{"num_hidden_layers": 8, "hidden_size": 704, "num_attention_heads": 11, "num_key_value_heads": 1, "head_dim": 64, "intermediate_size": 1408, "vocab_size": 16384, "hidden_act": "swiglu", "norm": "rmsnorm", "norm_place": "pre", "norm_eps": 1e-05, "positions": "rope", "rope_theta": 1020.0, "rope_fraction": 0.25, "qk_norm": true, "attn_scale": 0.175, "bias": "none", "tie_word_embeddings": false, "parallel_block": false, "extras": ["learned residual scales", "norms scaled by depth", "capped logits"], "init": "normal", "init_std_qkv": 0.0168, "init_std_o": 0.0, "init_std_up": 0.0168, "init_std_down": 0.0, "optimizer": "muon_variant", "learning_rate": 0.0168, "weight_decay": 0.0051, "lr_head": 0.00408, "warmup_steps": 0, "schedule": "wsd", "decay_fraction": 1.0, "decay_shape": "linear", "final_lr_fraction": 0.0, "batch_tokens": 131072, "max_seq_len": 2048, "doc_mask": true, "train_tokens": 848600000, "max_steps": 6475, "dataset": "wikipedia_en"}
Each number is 128 + 24 x the weight over its row's rms, rounded and kept within 0 to 255. Layers, rows and columns count from 0. Numbers have three digits each. The size before them is the row's rms in percent of the matrix's.

# up: layer 2 MLP up, 1408x704, rms 0.113, rows 1223-1289, columns 576-639
# down: layer 2 MLP down (transposed), 1408x704, rms 0.0728, rows 1223-1289, columns 576-639
# gate: layer 2 MLP gate, 1408x704, rms 0.107, rows 1224-1289, columns 576-639
up1223 093:110154094109141144115106128066128103120112119146132104152168110092144072140117102071107133137117122181093133117124122120156152106139188081103128152089130129099124138130127144130112165127127171
down1223 091:128139101135141108169130118105070109182101132113138122184118103101117112094105155105107128140097150127099156128186137121114091124115122107096094118120133127130093134119154111126175152139151115
gate1224 105:121150202138152116117154118127158133097125132115128113116110123148113109120129163125167112115159128169101135142140119149112157120117098133093108121124115127107091089124097133129152121140179081
up1224 111:119127107142132144126117152125116161134080092157124097101131121135124127100112146108100172116115116118121146150151119118163147140126103161098076131146087122115146138178052135132132141159149104
down1224 107:111190098110142173127144120145127133122103097145144143161171149152109141124126145151188149126158129097114121141098147148127118151136136094154146061120142123151136138112168137137109109173128121
gate1225 102:158114131162133099120112141103156119183107127104082090140108122075078156110103155094152141095128121119173137128129108129087121125154140129085165128104158152087145125146116118123150100120104154
up1225 106:141129145132121171146116126152136128141135133175126101109131107132133140116131169170154159133123095127095085133114092142169116123091107135105089145130129101127135101152121117129149121161111103
down1225 105:092110142136121113216123160126134147152163099138183135150164142144158109158141069104113150171178140135118128139136168136136150120070130130142125158133073108084126084137129137154093154113133085
gate1226 099:123096161139143127112105161097122121111113123111147139136116110106171186103112152111115109106111177146142137109106131166140120173123116106118067127099111139125122106130101124138110161111140128
up1226 099:077139127112153100148146089123094142125131105116133126114132123101141123191167126107123148170138119113155124150138115130170092081145099128151134087087113165122129138153182086091153125091170142
down1226 099:137139120115120118100116125092120160157143166136129125145158133162124130101104101100157098162139134161135091121127110141077123099100122114144132134091125103127139122123101143180125119124153076
gate1227 098:119129094132114153141176113158163106082115139159098163125140130127121130095137145135085084103115104130125081121145151100112099113119072158155125158182125122117146136122080168100159095167082137
up1227 106:141145154106129120117140164123127093148164118111112107141115145127175162077123107107107152140149107109120147147121123110124131101157114152100116148120137067168127158133115150131125120130101111
down1227 105:105154115133116120125142152158132119154115138106121134149135118094142125101179132095109129135132171099141102134133161118136120144123140142143144148116118137115152136165114124137077087135086132
gate1228 098:133145150159123126101122127097135089156136125158137178116112106146125132118117101091107150124139114127168116162120146119131102086111153155133152111117163134135131091140104159108152152074124111
up1228 099:160121105170140157093106152137101133125140165125150117153152126121149127124129096131093125139103118114131138147108148139145177111135111092137139115137097102126136173155153106132114153115123164
down1228 101:097132148134145091178122092122150106157123107116109131138127146129125103113107100101082125111123134082120106095085102084104126162129114143122105147144132098128132135127121145171100135098106163
gate1229 099:137112108126139138118128162185125133156161116150136160137112165142153134139161098139138106129124134159178123158163102132147126137124170116156180186110098101131152126137113152130111077100108169
up1229 097:129115159080105158105153129128130162113152118157110119119138173119135150131094113174070152113116173139132135093147142132106143112159147135128151113098114160126138078160084133152125120095199128
down1229 094:127137104073160148093132129128114095172098113114106170153077093166134133142115152172136135170118125130153165182123117111128081070117146084113112097169141116093103202134125169120125166138093111
gate1230 095:156132121166187123109144124151108136115102130100147125172102152108096143143103154132147156144151092134147131144127131131154154073122158125044149159120159117102094132146128116112121125120145142
up1230 095:127131096106124097116135099157101158139128136133127063133142144152113117110127138125164111155131112125111121094137125146120136136126125144106133123133125132196135161171143155139149146136154116
down1230 093:100138122141133114123158125073161134109133118128089175159171124150128130148100148149121110133086108146161097159117107145153144146146108097119151133138174100148124113139143143129061141133140211
gate1231 099:115130135101130112113103170123121142136174112063132102161087118113073117114088128129125141126121121194090090133152097138147126115152125102118129160086110122134152126097135112165138127131149145
up1231 100:162127120139130119115113155129125124144143121127124092139107111103098149114081128107091098137128092152121127119157117121163113160139115138152110112126130136112122140099167171133149131110116136
down1231 100:107157125115116125143088108106104100108168116143145106092133134152123125156122148157111133159132121127088151106115187097146117144135159103175107151141121120132191110122158170103150141146123140
gate1232 097:109114113114105131098110115170155095147139107154105146126107158108067123125173084132101153147118157144123145154154134147148129128128091133138121132098167089135121117145166117157139161149179127
up1232 103:145153115090161135108143094129117094114123152154126143078100140118114115149105111154080112139128129137102148120093105132115120143148123117107158139135120145110121156075158120148100131076111133
down1232 094:111132171173147097105118132135135111141153101130113124157108095146157107115069129154123158138108113106135098146149130160098113103140145107134095150128126149118161159131078160099091151134148106
gate1233 100:144168132133110126124128126110121151177141116121148115119177108132166161109123135134124126156133173113094099159151145114120103132117081116153112132110165141143083122131129135141114151123121111
up1233 102:136081135124130167129121113142124124116078142120155115159157144089167137174104158108133101132178116117106087109097132114103117134113110170125142076101103155163090104112130128207115117121115119
down1233 103:179154117154155086110137188126147077101099107121119141130125146109182128124098175176114117125121139143169098113119154106111144078097134118126102116135154097114104155111141152147118141106118068
gate1234 098:106114177143128102106104133121137123120163136118132123110049177152096148112146164139106132135116188165142133125138141122103170141150131139149101133150134094141134120120097164143139111122125144
up1234 097:122137093147191138116140143103093118180146096157143142109116142106142097118146137124129116110108102123097103119132122162117128165102098125140128120083137130152131107084137150098123080139088157
down1234 095:131121137074134119131117114135114125185115117125135120163149143074155125125167147132124134116126111136130136117090091114127106147151127141193119113109128144109102146171145106129156147106142147
gate1235 103:122147111108089122128154121136118108107151161112074102149104127178090128127140135128097094097137088104095132169172122095121096139136093152094130095127124147094111125123152158155123106129084143
up1235 098:159130148098100126132111102142160176126140118148133096131080156133085132113118158126121150120141118104115153160105147126138125143102147152105122162190131157122105128127142136168123152121077166
down1235 098:164109138132120137185113134143131122106073138160157113157108138104111159161112112135134134050147110131077119112131125132121082154120082147127177135122132127125144109123143114149118125105165152
gate1236 089:157163151129151134083086135127114161146130130127140127122091143175120134090155092147131173144108094120085114134130108086169110116101108084138145109094141135125154140116131159139158139137132128
up1236 088:129102084137096161130121138103132170135116126133129108124152144136179135063129087132145157154122151114112162115099149108079171158146133135132124157099138138158104150117114112126128186106163140
down1236 091:120104127163133086086159145128121094086132148117128115160088138126114101132105126148098151130108124123144142144122137122119091107126157131106151139130096071106111094123128110142135143127153130
gate1237 100:118149084124138137181141106166093113149160120149107158116108159114130073148116105109102136128125152115118163154110110157133087148141126134151108116134126134110124102146096099177136120199127092
up1237 096:177138114144159115114159125138143167126139089151112120181135131119136118142124124178136098180118133125130120139099143101143170136170134175100152124148099109135123118146110107093155082107136136
down1237 096:125162131148129122135138117155144117081158153113129100150130122141112157092126143110134063134122114078176127103141103133163124123091115156110146137073133125142109148105112161130105114146110147
gate1238 109:101095134135122140111120130122181151128133097105095139127147208106124142158115140153144106125058110096123127111139139124166103150139086154120072136087120120145103135105116144137138110122110139
up1238 103:103161098118156116093131119130160117171107130104119112187183135126205128150090100130108075101146100143156093138141085124141113084119131114114139114132084189113165105105113152103111083126130156
down1238 100:182073133099121142174139115110161106136127126106114164098094146139126100093145092153101116123101107121130105126138135153156074105144129095105114149138142157134125118144117137157152159134091117
gate1239 105:180109180122121143101080154138126137139139086108178100145131093138083140120113142139145097122150101143178160153135119135141141121134104138126119138125149090124143113119122111129076108133107111
up1239 106:122133100127146164122178099146069129082097119106096126096142111127122133145101120143148144134156163173113104061124097117143153082137105084159082120129152107194136152147100127129149151146110129
down1239 099:129122144123163093111165077122195126107075124145126132133127130159147163085180132152116159081138135117112120122145112161163133148118153080138146121117144142134099142097158103149146073169142114
gate1240 101:109098122138157115097144108115099111136096132117148077091137142137095159141111164084129149134113103085089151126089104087096110144183142148127161150161122147113109150091136148164097115117139096
up1240 102:148108154133181120121105130121120097125117135116153140125138147119119180125140123149139130136089134146140146168140166079138143096144109117139129176127152105161166134086090154135130107125170136
down1240 103:158141129120169133119142121146130151156148124114125132132090113109116099125179137164117102150097138139156179152154140127119165113150159173137153137141112121132127107167126140086123095179172177
gate1241 096:087123119125147140118106100140124149127136132163159122157142155108136135139137136145089108108136148151103150129139146137107166154144152099115133160148130125139133141103122103112137135155161121
up1241 100:165172135108120155127155164125169147116111136116099139146154149140100118122146114110148083136090107165099121152117147140088156106135077141130167119118122147082097109218142130107149088159124124
down1241 103:125107122163111114142140129169110111113127115112154151146133117108150146143139153154087120151147144119154071111144074130102133137133186160125158100148111111145133098120118140149157146130103130
gate1242 108:157143106105126115113152116112123125088144089159115105096147156135068124141137123148135136133136107119105075138137135142142137173125102135101094153087144123140157131059123127085114147125115106
up1242 103:141138167153142145130088174129117128151169096146120141129164157155079139124135155143122140153098155110132140150089129121095118118134163164139079101147096081137112088151091122137110167141131126
down1242 102:137151115135108146092164134116104127085096179116121108164114119148128152142124130157166109072140150113114157153106153143103115098196144154146131099165132107110118108135157105120136131138137145
gate1243 099:118177109149125119096103116137130118135128069149118138123153146118124140139128165161167087119119163091087115125120095138118119128094118104090154158113156148155133096138055107115158092138181133
up1243 101:097115109170103128095138165111124132132132108111115147154103150122086122127095182118105123094151176127076093102101122175141155098082129146140162121116176110151144120157128133157120153134189087
down1243 101:145140111165123140126127163125117152130139136117133150140105124147125159143159109111178147133169135107111105119097147117144092113107095117117157104126165133121144148142105147110161156125101111
gate1244 102:115133155129123175127141129115113147128102114111115135131095089114159111134149144120169164155137114122114105152148137171076171135137100124137084138117122139106135093106128152090125070110123167
up1244 101:151111121124122155109139163140154151112086107129110127131150131151157105093132084149159107117103107112133154124138107113129123123133074151145105142142113128119108133097130135163125160143135162
down1244 098:084144123154131097124126148075127140150112123139141167139127088101140125126180093135092154107121088149130151106143108133085156133149129133158141140125128095125154121140105107050111142139181150
gate1245 099:141135138119098123142108141132087140121125130102128118090133088104115088145126141122076098117163153177116116126153093147129111079131132120099149089184159145152108133133130154163141098143166134
up1245 093:128167118101141129109126120120116142134144134129149128113143162142091140123126091112142140092137119122107121145131097157101142113124140167125077098075121152138121106082100176107130119095128151
down1245 100:166092114121158094111140109113116109085122165148125127150146158150139144133109160124132157107122131103145180127088110102079133150082140145157086113113109121167125130134172144138126121080099163
gate1246 102:103088103153128128166149164101119130119146104112100130164147129136160171148086165108118145170141164121153092110159152138074125100098112059130156107119120088145115148128161115143151118154122140
up1246 103:133140099135132119119085126135148116155100158097107173173114112127121131101135107114125157137181155105146070169149112163119107087113103114141128130108094137124109168122103120131147118136060158
down1246 101:167163120128128140122147106107109112115111135079097161145065121116093135108110176101142112104143169126151154134151131153096175129128140156102134113116151073113113138108108084175109099139145142
gate1247 096:177145131160126142132131136149086134153166130093095133115111122169151125109101152139142149139094115111150123115125098160113137114111134118106082112116128159117126103129125131135147125109173117
up1247 103:154135060138105126100068164112105114132128137140144090140126095078152147094145132150120141114115126145119193137128119175129160157138111142129143135149129102128129167164140104154082179114130114
down1247 100:101118086168125126139138128107108115139110143125119077135119075154183100136140118113095126142135158149142140101123168127113077118131091120097161138096136146134175090096136144123171109124137135
gate1248 099:082173129098158124168106174088135104114136078101109138148116141150120109098133082166134143154118139129067137153134162122103145144124143144106128130141164175117149102101127130089092149117141165
up1248 096:112139159087127144143196158147105123133105130096149132097117118156111132105104119154091146146093082148156147152115156115115096114097159149131103101156150114156133106122127124116148120125141122
down1248 105:116132098121161104135132119140126117114156172118095130151113102192133112136111082117093085112149098113135129109130114149102086103093176160141129150145128126151142127129151187084082125135201125
gate1249 102:107142118130065135086120148136132149168123084104146167114115129113158164139080149133095124155103156142089164155146119111105152183122142122144160127118143134130137100132141119138150165099137146
up1249 103:127113099100146135078112080156146131114105112131111132116153101118143139183149139114141107122172116147131167159090129103153125129160106102189105176142119139128113142132107105143124150070134067
down1249 100:137174116136149141128089146148151116137118079133112106164123118130153156124147158116137097112139147123118117108178121108156137151134087115127082124098114140110142140125150177148161120153157100
gate1250 099:157100135131110087129115170107147147140140123133152113170166124140145072102124107139163144153166094132125116151110068119083080120169171099135157093152115117141088128090108115115118120073103107
up1250 099:131123117095109144101116103137136087094127087149091074152161146095178166166157134137096076097102148142189111125120136162118108102118106090091116157113129144088132093094136149159125152114102153
down1250 100:092131166150118063074094160104147131128098117078158139113141122110077112103153129120112118137137091119148119179102140124129110103120128115178146128134133120150122170086090130153085098122132083
gate1251 103:152132150168113122097100142100145128111087179139132114116112118117113147159137114134102113167140126139099097125130147120124116129141115071120102098123137152148144147128182132124080139134114126
up1251 103:112090119105181157113170126125159128119179091153129137130134109095144041144138111110122121080148136160082112108148124168159147136159095136153112132172120171140090131143130082163141158161150151
down1251 100:153113150126146144134127157147147128178159110105160141140090107117140121077167133144166142100115125135105148120126136099134088149082162120142116169135144122134119144115132123146120153148116093
gate1252 094:084111188111139100104109170079134125105158157163155114175129097114138125086149150164123120120060152130127140128122107119120123182100125131094109088140134127107142112129142139139145122139139133
up1252 094:130156120080123103130140095156129112098103092118132132148108112134092106181131109158128127139098111128128123171105121099113107098119115142126127117125166144119144114115169098173129163097089124
down1252 098:115160127098100115101104169153139121122152103138148134148158126114114146144092115144167153151153154174121104155142138112096111109155140146141098134132113172143089133098135115151146093114096117
gate1253 100:139172149116133119137128133129128122093119110158117144112118131143108158121085090149142119115122100134138105112132115172084158094119119131167155069085086088165119152177123144138066100138117135
up1253 097:148150134124141119122108111136153175149155108104124095093106108125144112148121151115122145168131156117125127096103118144130160121105121148135175104133139118165123088188143095105096147072082157
down1253 097:151113152120100091075149144147105120133107100129137187150145153158117146120139134179142146108138115130140176112151086135092131148100168108159157089124142096168160084103120125117121110121148126
gate1254 098:123095149133121115092138156139091158119145080166133138128083112129124102088157141127148117137096078150093133144139122131110126113105123156107182143112134093181100106123158137159123127119105134
up1254 099:111114096134141149137144110125118126127136137125141112132186158134100101091111140108149153118105140106131130151108092110124124141164122073130119157154106127149155116114118139117141105123121146
down1254 097:115131121101106146149118096091132162081155106092127145091134149127124169110112105109092115150159107175152128092126153122155139134146131177164078149157119117095138132140141111086123115119122095
gate1255 097:111119110147144099173111121162115137125171100168149142143105137133120109095170167142155138151120118130125104104158160145159113127128125083121087099090139152138139138130110099148178059125184090
up1255 100:120122112136105119117134119136110133135174120112123130192101114155151108102084130161163092124112126103122101072143111118134114128137121101103125138112134123127106123091157104122176105118133121
down1255 102:140140164118107131135088119097147120118158129127108084104166112158145137131109097119171102219165135136123122154146128128148088134140100137132157122179157105063108145125074150112126123137101151
gate1256 100:122123101130082116086071127134121151118152167125147139127155136152152171120145154127137150116098093151128130136161130076154095114117117140089147108111122144124096131086141110177121120098125101
up1256 096:111130113092101145132124131136143129124137100086106153091111159137135144097174145169142106159103129159166123127106133142104163108112130110085123093132116134133130106133145094139060049142105144
down1256 096:165127156124109110096131172154115160126104133115085144118096116174158103136120080117160129140170116130108075145125150154160099099133099122162157107135145106184141167129119176148124120126156166
gate1257 104:066144128108120109127119129142079137126113116120113119126141204116136144144088165145151164115127137119139111129134128151123103133109118113093143140089136131139171143115142091089114107111166120
up1257 103:088136121145126127107110150094145114148139130100107163130124108175153110118113165119174150142138122125116131156149138115131055165142108125162059093168077136141148161145114148140152138145094175
down1257 103:114141103137178141145141140124152128128107111087147103172104097139159117181159108112144141146104081081102147149105101150137083115126094138093137081137126155110145138146135172135160106110155140
gate1258 094:085076130112132136143140126125135096102113088112120130092122107121100102105169110148147121127138142172127182110099124156120160126144117123121134147188079088140148110104113118092120127137124160
up1258 093:110128126116104148117111098100151122169113073138129118127170149106095137125084112133113105129151125154162095125133088155162168128185129084140134114136105116149129145181097128137160097147128149
down1258 096:135099142129094131187165109143092159104136152133130122101137147163133155111150169119114135123135131146185159100127095113121121140090108116094095133124080135136131112138128091094127127126109091
gate1259 100:103086144159179152167127123128134109093106133105110133125150130109127125102159099086158172120135066154098078095110164105098122119100152098095159148137091099183126122133158094109126099099148135
up1259 100:137090134144139134116099100102100132140119113127116147124139122102148118143126148130149100141145144115117137145129098201152130137122150104098136113133140148110104146147096132110129111122129113
down1259 098:081120117126153113108094123149185132089124110138125168122147115148111113109139139050158104116117144125130131115133142143137106126167078107148081106111124148134104150115140114111144155134135128
gate1260 100:184152128113141102162071089121171140131136112144111159106124140113111110136132140143111099086113147118141107157120129142096177111148139141160090164085141140135098104072133165146139127115124154
up1260 104:138098104111135202162159131117140182083109093132150130129157159076137107136143121102145118133111105141138121103117121134133141127151159171087136173129139121124161140161118124136135145112113123
down1260 098:135127143140167092108166151098096148126128154162158122136135134156156140090102188161197137169141118123142140093104128109141085128142148103131114061141095094124153135157108105151161117138116144
gate1261 099:123110143143147148158118143115127136112129107115146095119120136125106154111182133129112128148133164183121128134086149111127164135148148144120115127101134127117135108114154154154127105098170107
up1261 099:147123153125145093110147142158101099140133125124128171108169119145155146089153131130071166094127073100152154104111175105123144103150154143093102139111131118137146116145130141146107093096167111
down1261 101:106097157114141135199160160097135122151144135114116133109149143122113105152060118112138093147102152141138113168121134094121121103177177112132110125118153116165112095181104153106116128143103132
gate1262 105:120156106129135136139097114123138127125133105099112102118119137114102110145125097147176113122140171152135127106159134128131090104173096096135111129117150114152136142170126106094143093148151119
up1262 104:123120104141139175099125131121082084149125100152152095126116132133097125120110156138099113080134142109170096092120147094118179125117140207136083167142119085159161099070094115131140119109065112
down1262 104:132066097122170113101146126109160123105145085135075126142139131111149086154109153087136125136125126112102077111111132191150121088139120126109150097162113141096147103113134100148117147115141098
gate1263 099:100144100136137092121118131152166101127126173121121118147177108115113106161135105125164131129093120113162130121098139156122121174148116130139139070149119104121128072128142138117169150145092158
up1263 097:162124098128110129118152110119110100126138126132154121140150092096122159139131095099069147125190103098134160137121116118128114141087141139098108183169133090132146149117108132118135129154087154
down1263 099:169128151162124139130116147126088124130166103076151133139149152132100135136106101128124094129104109121114135137142138138180113152122142136120183157146138100123121166123142125094112103147125097
gate1264 105:134142083094145144130110129180149173137127173104121108135108170129140129131147156169089155121156142131148144111107148106115136132086083121141127111133148129158105109091106103114144144148099124
up1264 103:138123132122149130114178138124100110146169111140115135160125140121163151155134136158116105122138087109124124109136128179132106134141119117091136132132172152094088119090143115154136168140132109
down1264 109:138136127163150154132119087137100160123137156138088177115097084105132105107112124156162152151145106108136151138103131144105151147095113117140116157125082150104175094128159146138113127102152149
gate1265 096:084127157130123091117112144115163160129121156105148095153124132109102146138124136096118078136145109131131114125112129167114164134100122159124148146097100149119134187136100134136106119122106152
up1265 098:121086143137117145149121127133117124122079094138130102127131148138090095107132152134106123145124125142101108122141131124100065096161082124122126152139091141144120162118140107089113142145155126
down1265 099:117096178085165116129114123110134130117139108154126148123161124139148140148099116154139108141130108128132162091104156141174140154126173095145126102157096068150101141127151125112158108149118127
gate1266 097:118138137137113087106113105153170160136110140123103134067122145156129106119127120132096119112130165110123077160130121118155148146129132179120108148083122079100103171116143139146146110108110065
up1266 092:086109114112138131084120159140128156172135138148129128129121145108137125129107084162141125097156128139124121097123145126125086108155150119171087160195121119161098153106105129120129151087105162
down1266 096:106124120156115107122087163164125108139134119153146144127083171123120146106117143116112141126101127084184107094099102127131187103125147147110147145124092099088137147118142162174110155118111096
gate1267 109:124136156171128130126086097101131140089153117121129098175128110122102117126145118194094129142111147144128166167134141121107133139136147142155150107125132104158153144116142143168105108151133123
up1267 105:138151151168138120124063150138166079122204120152164127139157145130068142127120172127116150130105135161151155104114171183135125115162138103148085139092166102149093130111105146153103147142153138
down1267 101:110127130144144131154131116132182117145141142123113140116160121114089113149075097129102134114140120149090108118157127149114096143121155158086056097092166122125103090146108111117084129112081114
gate1268 100:113120148120102116156106089111162111112131181150154154149132126114120147164131122123123104087172130137098181100133117158147117148112108141163100101113154161147143080154123130099135106093176102
up1268 099:171096093159126129121125120154088165114160114101132125087141115147140157100150094165118128088114154165124103095108116084164112158149139100163154151126109139126142109093146083101158122106080107
down1268 102:154163139101141076139125126131086127134144130128118134141134158120103124124081154143109158132157124126088107101127182117117136128146123090121121149141167107126138128130134083153111146124151135
gate1269 095:124154113123143142121115193116102116128152088124113135150107141113137193139106104139141165109127126126141145124151126120107132110185115118115125099116094126158162069100108128117101162099179152
up1269 098:135118127131122088110135102113132136131094092125097115115114143117102107115095153154111153134138142122118129144136115097142147131112144113177125133113118131125122112133098114106123127138165100
down1269 098:165094132143118104144171079147063134134124122119130103136109143103102146117139124123119147134129142089122146134177143153096154138086143116127123103078141087084122146174121132156093114094104137
gate1270 098:104126136120123102132150107135119149139108133119141105121144182192126139169064111139117124120143127102124133095127095141113188113123113069125134101138136148101078148109150132149154148093130155
up1270 101:147069076072171091130145176088091187104113106113111170130130141125067151084111138144096147121087126128161135160103122124128146170142150135159117147101140114137140120140138112117119116094123120
down1270 101:128118111159136132117082160095158144156147165093148120095136117138099148114129128136155103155123119118095095121138113151121091144161081120135139171177131140147134169127105124152161135132143122
gate1271 100:110106133141127165140103115157196152097113133106169150111121120078123134157118152109167077116105115117177129078106119138177098108112124104152160130100111160077137097133100147162125146149097104
up1271 095:112131112137117208176132114144171137097120191143152154155149088159105100152135119109151105102100140230117121146078099140134115093116152113093147069147181122077116131146120161125148150137137133
down1271 097:127152072129124151126158136115152067137154128113101111132146129118128139172078130104090149153130119087180090092103113129119146144128114134125136103084144106098112111158136121127179123133117094
gate1272 097:086110149161123139104128124097114123116127106082156159133082138125157146190134101137145118154130148156142126131125132139104110074136157121111123081129147126149117131089151161132156125167101131
up1272 098:143139107107119144127169130133103157178172128128094162130136140117136158130152105147108107130078120117130087172164098190159093116149142149129130155187108114118125103132159121132118147116127120
down1272 097:158185119106158138152122128134115110139181154153158099160100151098132112132119132178135141119141119155061149096100130129168092172155164123111118092181136087139147091103128107118138100143144139
gate1273 100:143123106104124120146170132130118155120144121089156120121081148094157103122111158112152104152146145149132154174115137145137120142115147110076060152137094164153076128158146112117086112104147146
up1273 099:145136070130114104132108099118164113152147135125151169110122144134121136130122129091131097114120103134128137133130087112125180148113073133135169141114114118127121151120161138138117139092139125
down1273 102:087137087109127167143078105149104146130124175112079119092141137104135097146170110124156143155116078082089071160143129148129160145076109109113128129124121096158147164077079145085118095138150109
gate1274 098:136122142155103156116150100116156126145109143124083127099144121148140130105097130086120156136132125127127093111106171142155097139133099137146136144095142093131086150125152090148116146146141155
up1274 099:124115149092139089133120130182087147145156156127112083109136142152144156143098139149115156140120103137129110142138144113108161132139126122083144148127094082095119142113132134127108126089147115
down1274 096:130132146113111186128125123112127155126121170141156145124138099143131088096119070137116123153152124126103194158134144140109117159130119113149155087129161187111134142081157142140124087128117092
gate1275 100:102101111141142152123123122125121122111127136138119131127163120127170107085152144145091086125127100164139117125082108132160164141120119117158106117115093106117113137143133110127128140103187156
up1275 095:105130081106140173153110109118146079118083155161169138126131129130091148103116119167097131092114093130117169153142122148075130129152122113149132124094131138105115115127108124191147126127123140
down1275 098:115147123161094108153129119126133114130115111115103136123152121178123144134102179140122123117114139094132097145123140078118127132131159164154094150119110148163138133106096151138092109123129142
gate1276 097:115160091159127145145101128153142144124142179147130149147117120152170121103141153088105125110149196093086133132115155135101129114141164104128097165139099137067124137151135101113141137128116142
up1276 105:153107132132146104092081150137134120124119151162149125149174147136128131139124113117090130121141157119159130164130121125126152115113115161087122147145106112114169115139144125119126117139167145
down1276 107:127165120132099166136126136179121129171123144107144111113100112099182169101116067142159129086097083136119131160136084089120137118132139133117092137085138179099075125140181113140121142146157126
gate1277 096:139114146124152157121114145146165108128130122138108132100141137132102114123118122149124155134162121149146130131098127106125144145158101098149151132134132170137149093091128170122117151104156119
up1277 094:110104139093143128108092143169073108156152109121117117108132076108138116131122143110109131142154120111056156089120125158098114120120110136104120098157101174103076147094156141175158168139110120
down1277 097:155166106163070125118132083170146127100119121137076157154124096123113141094130129112134126142173133156114158113130157180114102128128175159123156111111159097142151103154122133168123110118092109
gate1278 095:151120122124117143113129146111164106104153117140111187122131157137134104105123104100127131135132126142120149093144122181120154147162144135097104112157162102150098109128090115118128140107117094
up1278 094:109135120121153114136122122127091109138157123155089114114110154145098122076122134097152119139159138123160128104113127124129125159114115120120144135158113116126129101101096173125136116091122097
down1278 096:101130139100133104103164142166075111175062129145153127110149083162108142176130084120119130133125129113092120157088121166125181079077096129137128125151117176134094113162102107117172107152114115
gate1279 102:154081151156128138093112124096139148142172122142128137140149121134059111131147182095151153140133098147145103119118169118135119130147113159130120131120119148151128128132111132114106116071136150
up1279 102:116106113127096090103138134134169121174141161104131190143109159090102147132152155104139141126105117127168124174106128129150110110089126124113123134129127146135060113124165140154112104132096122
down1279 103:077146155148146152152182129130108132140151115099139144120126151158087139150149149133122130152133116124101076153114132136113121138088109135176142117125127109131161139120095167083097093137152176
gate1280 100:112114160146146111145124140121153108121128140127121103165133074158151121133107116163153162134085156185152107167132088129187118135144136178130157145138163081136147151093091167134120111114109126
up1280 098:166131104142121153104123128103154114154088129109137114144134130129130155175166118106118102092179120109127134152137119157127136131124127141111119117108109158106074121127127130123118158100103136
down1280 103:106132135132111165144136123107116089124117103094123153128146130113159132147123149135111133154152108114148130087128104177110170115132119154122133170138118150155117105124109099103125143108068155
gate1281 098:095101160132131118130112154130118179147120105080169096073142139091121101126145119099125159134169170125108188132081145128176135105108152136111124148134108150142129147141131134127092175114115131
up1281 091:127116087084125163128106105141070161100125158169130132091119125136177142126126109137100107126127101094155170141175120185146124180095111116082125137136128120171125138145120140120115117151122156
down1281 094:125151151151122098125127116132164117139100142106130107163089109121125145144167072138144126090157129112123123155149135104128167163119141142142103136116123117096095115143099124154172155094128156
gate1282 096:121096136088115089149122118111151113162139155103114141081147114092081122131159150107131130130163124111131143109128082152138173114105144124101160116115119106111146196150147101164125132119114172
up1282 096:137109115142127090095119100140110146155134137079106130111105097133121099139090128139113147164115153128145101136158127174150108119191116094097138080138125120165155162121103117188107135114154093
down1282 099:133106082116130134141183166165155132075109156108136158116116142077103126144148135157111143159118100135118165170148103123092135145158155145168169094159107148100125120142080048110139150164123138
gate1283 106:132120127080129151170087137105134119094112146120118095114117138143136141108145140098122134083163188108170142164113145152142151143123139120163118134135166161080158117126132133149120172151140136
up1283 106:140082101104108181103116137113177185130133110106120124122128148151151112146103097141139103135165138129145117121165129095131070092105102118118151082106146156093119121145144145161152152092102125
down1283 101:124123134158138120111108098148161129117164106085120130172125136126116131129099120124112149124182153136103154147127136173136122125130146071125110108098121098092144079158140083117103139144138112
gate1284 103:128138121130139080103122134161105109100130136159161125117128102133126160142107135122165120102144126158142174101162142122108127144142106126148157134150130094160069082151185143084094149141094082
up1284 101:088116110055119126127141118136127159092118104124108104131101120121124117094121150107124081095111140131118136126144129125108127172126141105117076117099097124126157109090088150178125152091120115
down1284 101:130116159117121122075117121093120083134131131191150125112173125120098123075114153147143114138128139111134105171130135129125134135156172144152095136085167103135129126147086087159129119099092150
gate1285 100:094095127128115100106107100147094144116135101117115161167149122077109112077137116162128107134119093121112168126178162146155129095119128128130104104114145156123110168115131180145137102113135116
up1285 104:145088142131111144158117145077140117121106164115146102133086131102163100185151126102113142140107140128141132095130123127110097111036117182160131116150105142171151140106105092108117139151117133
down1285 103:146171132153105090124125079130130094083146122110145131090139181108107136150144140108099130119175099151147117115118124151148127097176150156096122124125132093131108128121120121124132116125152103
gate1286 099:117124150183126118139141161140135103167140108129105115125135180094127110133135122142109146122106148086180145141142118137073144110104149156106128153151103137077090122135161153131108113102184127
up1286 097:142103110120129112115135137116095147113091121148095162115131149110130078168144113121117141106103143131124134119080082157125138093128159144095108094134122133147120108110134154130142130152140147
down1286 096:153111121143106094163124132154130119111149124121165147124152125124094149113124094105132124107102133133095151162151159132153158101126106164111156113155110167123083122152105140128145180149133128
gate1287 101:149175136122123100134111096113098126127092145136139123094135163142101119160157184150117165113129143178108110146096095108138122153101113083150128141149132125128112104108106118083135134140135119
up1287 097:125145144112114125137148086099158122105148125165105128141088107153092116128139138141150143126137112103093155124076107107118145126088141125122121145112136146142135112134138140118100117141151143
down1287 098:089141093138120122123108109122093163115092156138141142127100105118144126143108131152133119118114096164130160172110112140116130096133109115088111125156107118114123102120126087105125144169121125
gate1288 097:139101126118178152137147098105129121087116118128161073163156150159142103139115119127156152123151133112111153140133115128075132126135116167124134086138140123158131174129125107100128099144107210
up1288 099:134104144133141085110125137172144136119125152124132137163119131142143109110148106088113155142104110095135107162119132143145133163097099106132129129120110134154108102097114127166130146111117126
down1288 098:142107140131128143099158136142113104186104134109089157106098171139153138149122092150140095129135134136116122108130144100118137125102110160146091096153154117103124162148126140110110151170114091
gate1289 073:123097134128169109100165115140137108175142075136124178104101132130141162166080096137075102075109164119154143138131089128096150141100131122112138088153110101134125123159113154122145125128111169
up1289 072:128088114154098125118130118132110134154114111106164141128133100106112119124100119090088105118096157085093149130156121113129158115126097152133072163121096100137132178152141153134119097148145093
down1289 084:088118114148146113129167098153146084135141125122091147134141113081169160121142120120141088127141109111131112126122082119115117119112107117086165097178119142141129089156129118129104129148163161